Weights of a small GPT-style language model, trained from scratch on English Wikipedia: 187M tokens.
Each number is 500 + 50 x the weight over the matrix's rms, rounded and kept within 0 to 999. Layers, rows and columns count from 0. Numbers have three digits each.

# layer 5 MLP gate, 128x96, rms 0.35, rows 29-51, columns 0-95
527523468437468562584442403498462611435527441446527398405512517400615478419618540490439455511510510509547518414388463485498501435571454556453418505445494477546516448511433483507439502567529462547452510493524519451604541556572513454467453513468527408531542509534454488427596543585505465504
513502550620479570621571561594483485469511481433546542568520432583512489502561507550509498495535517379457396480487464506486495558515414416473475491578544534515532463502476571494519510501538486457554515519515574518570381555505528518502435510437630502516497617550447519519623520456396472515
506519523555479555526548478511501382561580562536439565467568486523473496542445539538522440495505464502515527498600559464488406495482543522478530498426515533494463544486441429467596458456601433401571508524541445423470592473472467531537547506560506509483539434532453512457535524423462581479
463471530522490500491553525541516554595495470501492576486597560520560626551462540465504457414477507509556439470473530438504525462555388463511521519554506548426623570519395473472529533514570461601474490506544519507524509608597529507481417498505493434530574621543466586486528444372469452460
484568565551494476475559446527528473502503500506488454599523523553460559463482493494468572532422527543522564383394596473434529487540497383559525479448530417556534529568526574532468587500470580458528487470453479535512540511495509451493523452447551469485463443534460528522488554579410441552
538397473455548546565513584548542535552552481467501381546515537475471535537536510529562505640477535509600536575475549486411500587542440490485432510519530496502502547503574563570488508498428452494445465428468546474466436443436524456504482430465564485461516477474583520501509483503469374461
549504449596354407593523530564545537373534509562385601517437528472447466504524493464537590517490441535515597594536551497483652425463605402491541496458536453469554428578468454557543498440554442443458547459438539513489502488454509561563452549477472455539493470503537497572417544411524530530
456467504607473479550448535568469503439529504455381512449466486466651510501435573463505568515528519485455456580484488548564502542570466368479517547513479417625519459491591478576525481466520438524526483458527497428434426529514442467510455503546463472492438529490546493472449596614468528539
507543590535584491547492525468601470464481482475547564503440507502506484454512586548575462561456543459549415489480582525502513545442481478404490428486471475430360497478483551617414509522473538569469524526476552597525440535492463377484544534440537478543534558452465500568493539605593512508
474548492465551543518502480440547393496577492412464409482581471511483480448461545506502632505509547527447465493490424485533462552495567518567559411579389472568425483474540576514553433587575533491459517556502458518452409509493439529453559517431575551423484481435564566467433598486522469436
437484490432563533464481499551578490601520552554487438517505533603480529503484513562545552468651383475475487537525503421489522497624590539565507439478588490492461464557533449472485508463521450459521476456524570537571454537604612453424448487489495566478377379524611520491514600549437524543
467450458478521475472426526459482483552578534423441394526536555499459496495432522454566567406512440425413518540504509442519495445525523467490467464410541475569400570534610551520452531488593611498542596551472506417510482607488601520526469464450457468489468472613493540442480520410525656518
498431511510527471502546441498430559504493456429575525544577521453492514577525580533501416499463540434566506539488436406563490501424500437433477517423547403565522494534574483494463507480594502472441535540467549432486488448510517421469516514493421480460477534585492382486471515538536502483
475539480488529523527459558486451491529518510394629497487547465473611486510547533568494488447492438452508551554610464459507398507595476486465494555509435437521615545495479406429570477502539516511422475495471545559458522582493459542395478419481468575446530485494537410546494531497502516494
527498447493487530520471505384476520477504443503608497454504433474538517457484540519536516495458499485480443617480491572487532549535516478488418568450459483542522477485541521509489600495421519615499567444584575588500455520486474527495548489500545612492509465468464483512464437534482520488
518440470452483411509434541476464441457498515601588446507456496395471457576506597562489655488567517575524546491585501502518527522591520460531434443540553574465512491508482440551540511493402449396496575578464425517508532577450484520534552518450439410502454540485492507502486527473512513495
530441528419549381461519526434443523554492484555497479484601514468446477430459563571497528567569458542478544527530497553435562510524542471524538450448531538540470528497631424501483636545487503430600542510468525526494472508477572566475490600470487485583382521488532521572546528449514534452
469496531477638442529557519522491456446464573521489555541467551428491468452581542566626398437483471463542490531565526498518457472475479568543476559491488441478572481480591491601457584443546523503412535553532416465521539398551488519543492536494535501601586593561443463545459562531407582506
446416495462547472481515498469543568415528413612504574502450543442448512502438519495402465464570437460450472531481472480441473426497511513463516544545523515563526566482429478495418494458568566410458488420531498515461504512454525448517555459533481492546438429468627558578520541420510508530
516604472554505495528527511572558535536584521447557495461476627553461516470529541469539497520400501510441526548483549580499455445464560560561543409535491472466418445489495508523592477501410444474493501592640493465493449421525411499580450589586546522457357490613408483452501498505416621506
493513484462505527449426605491530465534527465568530519526507630498520459412511603501451501479515506470439514449545503575489422570561458407423504426492464472599554522586458461538545497574428506421517483426521546485605457556608448479482472487498474546475530516516481480483524480447415506516
573538526443546613440540527568462486488460486523510428495568480473465382529462552473494522566516520538524584482544487481504407507531532524518493543547473539429438489463518461493550433534516624556523536496606525575448452510492398447582501540541384532457526453448530612471554541455489550580
515484540556416510527510466487531538524481519468491529506443512498468566464456430538569493526501530512515444531479542395537479485512555455564470466534576528516529539540560524550518489473458529486455510459458470488591505569510533471500512500460515421509447511492444506524501537472495532473
# layer 5 MLP up, 128x96, rms 0.373, rows 29-51, columns 0-95
514498509548447582565545565384562501582565492501515516467487521516549531654477488566556506438509478566472456599419503554462498482453539473476497554532461601524541497546482523484543545496523414597553565323583521589492434409538502544475476549474549512472451458472481554407477497449540421514
423532511568530473506424490484423459499497582554439504531521527442496547422487439452442490553494478607500501525524623478463496442556483529580512507581461506528487547515542451528535531555421499504505489495407566524548531591542472493527494476575488502539472466520512490519475493477547474521
579535378488557593533430556537488489443485451518519491606575492485553501584452427540450424452567447518564429501440619490546462498466401515488491452494488421551492488537493575491458530477447558563473462421544536505495519511591446510515481445342398529495545533577554550522438431540506454519
532490483503498589486447474437482525442450547429475476486448486464473421550503507596540496506515460509519542519473474469524499556480484519416442535509564476496469482488622533562545474481487627516450463422538536437452550492453487423589561495449588480453508457493539529460590589467586492534
495561475541486470550536575515589493532497503476536466536526523497431445505490558463533461551420527587456564438439509504431525482541535519460484496468448569559445539447578478515461541531441562498430590524481635503552572447508588546491506445479510544474563539520446444508481566485463481393
478428521585495526550578450493601465476534488506512365491444484516424538455482444462454508504557523550607513623532541484447496481465508517499490547574473522452397455581463526454548524605582493445491487542477492567439503462541577477427520473504541534596489464486520409503517448523544428495
448469501418526470506500538566471461429486513417446557464599522509539529516494497453511534660474543472474597522550549474478456558422526474504504469527429540507510524601530548463398488480530610477540512462525587529518487506493565500634458459508528565417447480564565507530443595507461559529
534476501403509520443526542548525453502469448530471506525531498478457491620509463535592505483446524521483487442543503486532543463475519544450496497596400489515514483530494492480491508522509550548440511509591510493454558464506476515515540471494531509549528533490501497422446536460511433530
557523479492427509507493438498396465553445560465455476509513515523406499557472396510582461560511549490498472506556458514466422511584537491547387478473478607560522567629516505469554427504561513466450503586563533443547493451463440497508514492553502498498464518492464558478549480545462459468
519475575577515358501400461463512436477413569577422545565474462517463474464398463451549522429465569456519506515463585515467523548488548489473621438500524534513497590487411432478442515466495511542451546489416502555395508394589403500554545560482505562522469497567427456460426532526569477564
531473447479419510486489463564465568524481566520470546487496497525471507617506538573589482461493460468501537482468575512567506427543479480531474526466478436450474512498508542471477543543518519442506456411545431470498508484447517605510491540550543520508482509504499475486540439491384494578
522569523579502518543488605529501473475446453465549486445502433494460590519599483477468412536520546516444518565517547579473391580569519637493525497604476515571470527526450441447569540428480533478534504502447482465479412554479491458506535489606471459477529559420417565555502510522516583501
498537472455453484456538517543458467524447560478445528477612575570506538486482428562481443354512511459538481496491516403587566582533488469516465604509545524561458576507493530505513608473485550525529504548509551497397568349468580484487543583521486496501540492479406433480471413447431472436
484491566523444496394453461483467558502440577482513597467497491420479388578538575516492434527473574439520533482506493483535507532416532478577472420414513504485470481485484464503506431435538463551569442413502485509458495479447529485446595560474532482488517522527482494457489607485629552474
523430428480530472516412530468497515374423524520471464496542447463498500460485471481433526582555477458528468465487546568568508477603529448497538496517562440483476541496596523515531447580417404527509535574477485596427508562427536562460455483518522493480487511465472519519526552489493540559
544479545517475363530400507484466450441495401538481466446533524594580531462576498534487566520468583528452441517499454420581579490537507448500538592505560509573528497414461519493538477565511531454564492601477510490506475475525501395569431573368524447436440514375475569550440502544394490476
508506526460473453464442539501459501405518524501516577465537447476518432472511459499506615586373549368543557552547481512485464482549425432540500460453506571503521515384516470547475633428576564482546621427558589501490470500497466528580528577527420495529567508422495460550506643522549539491
520484531539533552510543482575595583520518411408516468459479461470543528489557433487479562421492477561587452504471508522432482515567479538502524528625596512445381516446463486479516468491533472540447459501439470522465487571508553506487519470514485553394510500542487494484621518557533476615
470441550517482469550480490460529463466499623490483506535463481545446429547422435534570495469475478542442439614484474449465405543524564514475512552546408577570530435442517489423377457484518460467486532487576498475564496558491406505485548506408566550539506472490518485545526511395499468416
607527479456613521490508552550546477506460456495550523619550468468416454446511464477506523438545466446463548501528498419519493472533557546536525425517545442497496426437454539508522482477520576473539497492568592356593499482517442578509487511558488449513469444650566557605566445555473515533
503457436455485546525445405493488510539472580505514447496491497465514522505488495522575459424509545487540558490542408497515538528447480538559506630557446507463498482532518407536476513447483481588482607595550437559541478537411500504474425528578515507431577482437442472552443472422446504541
547435461471450518510506498578496486482528479446559536502472470525547495566471522520535549511526520476519389521448530522530531432499441484485487528537559481492584490489521536565510436490456540553492521430509460453450500480532448500459561465497561511525480457535495503472461413506489491507
415470445552522456478483492455480544548501451485475472501532500571458494529496516499482437528458516496475397524544447556540446521527546615477515477482528527491517395453490517542477441397411450532535588447491450542488497540516524475479535528565499548467531492526516473550467542510593471448
# layer 5 MLP down (transposed), 128x96, rms 0.257, rows 29-50, columns 0-95
405448486468551510541528435520531538417433473493457580472484477527424525487467588580483553572631411534424442459473455530522547492401568506420467443510437501551482564544485545463499407556430503542488514538502555518472536439465593559450520467449629495510466527496506491496576610619534561585
516399444536478505519449556583476581509439546563550440516574495434528464591479401504532458437600518461565495424438457476468555439434471483561424462450531532523447531586479486487560504512510513492568500593549544500454463466495522417491458447504455525496486475419434410469472526516489571486
552418535460400540485541433562447461454542413578492619569486450438534483518479537597452493586407424562562408483523456450528513653457486506520486442439429569532469507529459445507444454620476515394422386497551609552462457556466502519439593450437545516508498560460570416470487542492432477595
630518353537508551458570537464526566532436475545505528553519468521546454569448466552467593437523461477494555494461494473548480531545537485393616434536505461542487476561474465567601495535487494523473491537461527395485414456518453478491478494535521570477512492436441566431575526444495505435
511463554494468532549541449522498538560535453493429472505585516495518411489457507505539492483367530472470493472468525483505465429554505438393488431458552489513477424462547528539559547518472614473489430560582561571449461418494502435529472524426515526586486513419462488411441499536518428470
528416493561572503601502478462474523598520359472489441565543550395465546520557502534417496566467413461502551446501547479575494525461482518490522421575495478491408532460442565519470511503443598478466484494561509566511450515463488456483529602447506433531608391435495450517506446395454472511
534499495495484517450495538451495499502581524426435408532511455465605553440535425484536610465477633466603464454436612490500384477544517479513488481477540583554415501513510534508428532464501543466516467596572404572466506482478455444508441566494556582456509589513440481512456579441495468427
494508464461475419544568510454428499522473477468516557521491556542482447581534510474421530517530450563480543569562496496495508468532522462546545520415452518442542580505461416535444576515540492533554498440458546480495519517574510461531483449528436381488442511433487523555565510522442526533
476517432470524503545479472447430533558437410664546522581485586532435521539565561475500530524478514459503553616436467506457515511466566522560528520594544503515558467414511514554545489535513423565524490504467454547456451505567428492428542517473527536541477476476445419458565539532579513503
498467466456488533521478530503496489505463515481577447434524507511500490520533293513533558490460445587491484453482528581483542440563506509439514478468539470485522435480472524532451475462563476490457412470537541525493472556505483474500502519459425549389489597466457543373495466407483543479
472510538480487485462420496545496558515495564682500561599531532544479468437459523572516633532441594574470397443550436396511595522490531479449397508328527517515441510448554510477498457482578447490436465462542525463571507532520502505480543472465413501436492450516468483474489485525514539494
542405610522578433468471568526558504494419425468557524517545478517573562445497531486524499468578572564492468478443555477497515509515512384495591499617573503480459380427405535572587418400442504521468517443538459542443479520446545494462482478503485538534519501448460513513521498549515432551
473543468517373442557537483588507568506621557405550503590553495466482511410513465480480550457528495476611456556537503491594442595469511494510492510412524524484459557537465446458441583465417484489443491555530536516459523427438496514470495487499529439467428494534594527520436455436550560450
454482470532558518549491533555547525445475504541502497524450518447404602512536518473512518553484527480438403590489510505443564513437570476484384458398532531464551466506510509486500486514449511510492356485562493585552518510576471429433493560455535504518505492528403552407456436556537479527
568568600536500553466520567493505492521519502571501554513491465511510419427462604403560535523453535528581481455528406475509531474476488505483495521447466532593473507503431473508500672438474494505484512431552469464486447446498524518451536512563557499443507578495456448508525419457471487464
524427540484544554467471527501508425534435605546515491573469501452494558565415610439449494511463501420460512474515521524456468519519493475625459358436508522475487530520492547489476474467427422528424546600519442525652453530431526465536400558473469461564527607468552632548657506497546515566
549503538514455524452344508518504542437515473485466479372448518479558501399570502396568456506485477486528550497460463573632513467432544580529568517469561535427474450530574575531605462567583520530546455496398523426614485440449547437507500438490612480490458519531529558427533488546458435451
508574448526573554497527470506483454539518389426459547408532529538481493501525462505579563477480480532564465507492493459495469576447441536540433495462455521538477545533551467447525569589478466485449458482322469477575546520538404471494502492456489593468415475471534398508478562430507539519
484566516566434542450506523514464539446538481394416517452415545456563542471591428513514470475486511473500574426475506587474451458473379488469494556463504495479484501559573416535486570475536452503510483531497445555535539482404546443491502535539481474517517538458549575429516501543509482557
490543533511494559465527469520534481475460503415478465470410496460530477488549384501534585400545451429472473516530438451473490559505426557509570578567462512516550466522624435470475436409530469594458573611446474414537586584491555462492505500430361490512494497512464573522541513514589398518
506492514581519485541569532544509549466436620597428524455574504553579460514568467475519516451521429464515438474526454423503583501417584495537449451588601479517520527512459533418552552459474534492531506521530459597407542465475515512514493557468568499482482411450497463413551439467510499462
465508461563439516461558578593560501537509497437536421504514492493396516474478475512533501554480501444493420483441488471502503460530548559497430552408562638587527477490563519485500444512463559597567453592512534519484437564549444547575516552424433520576507469523495529463395475462459481581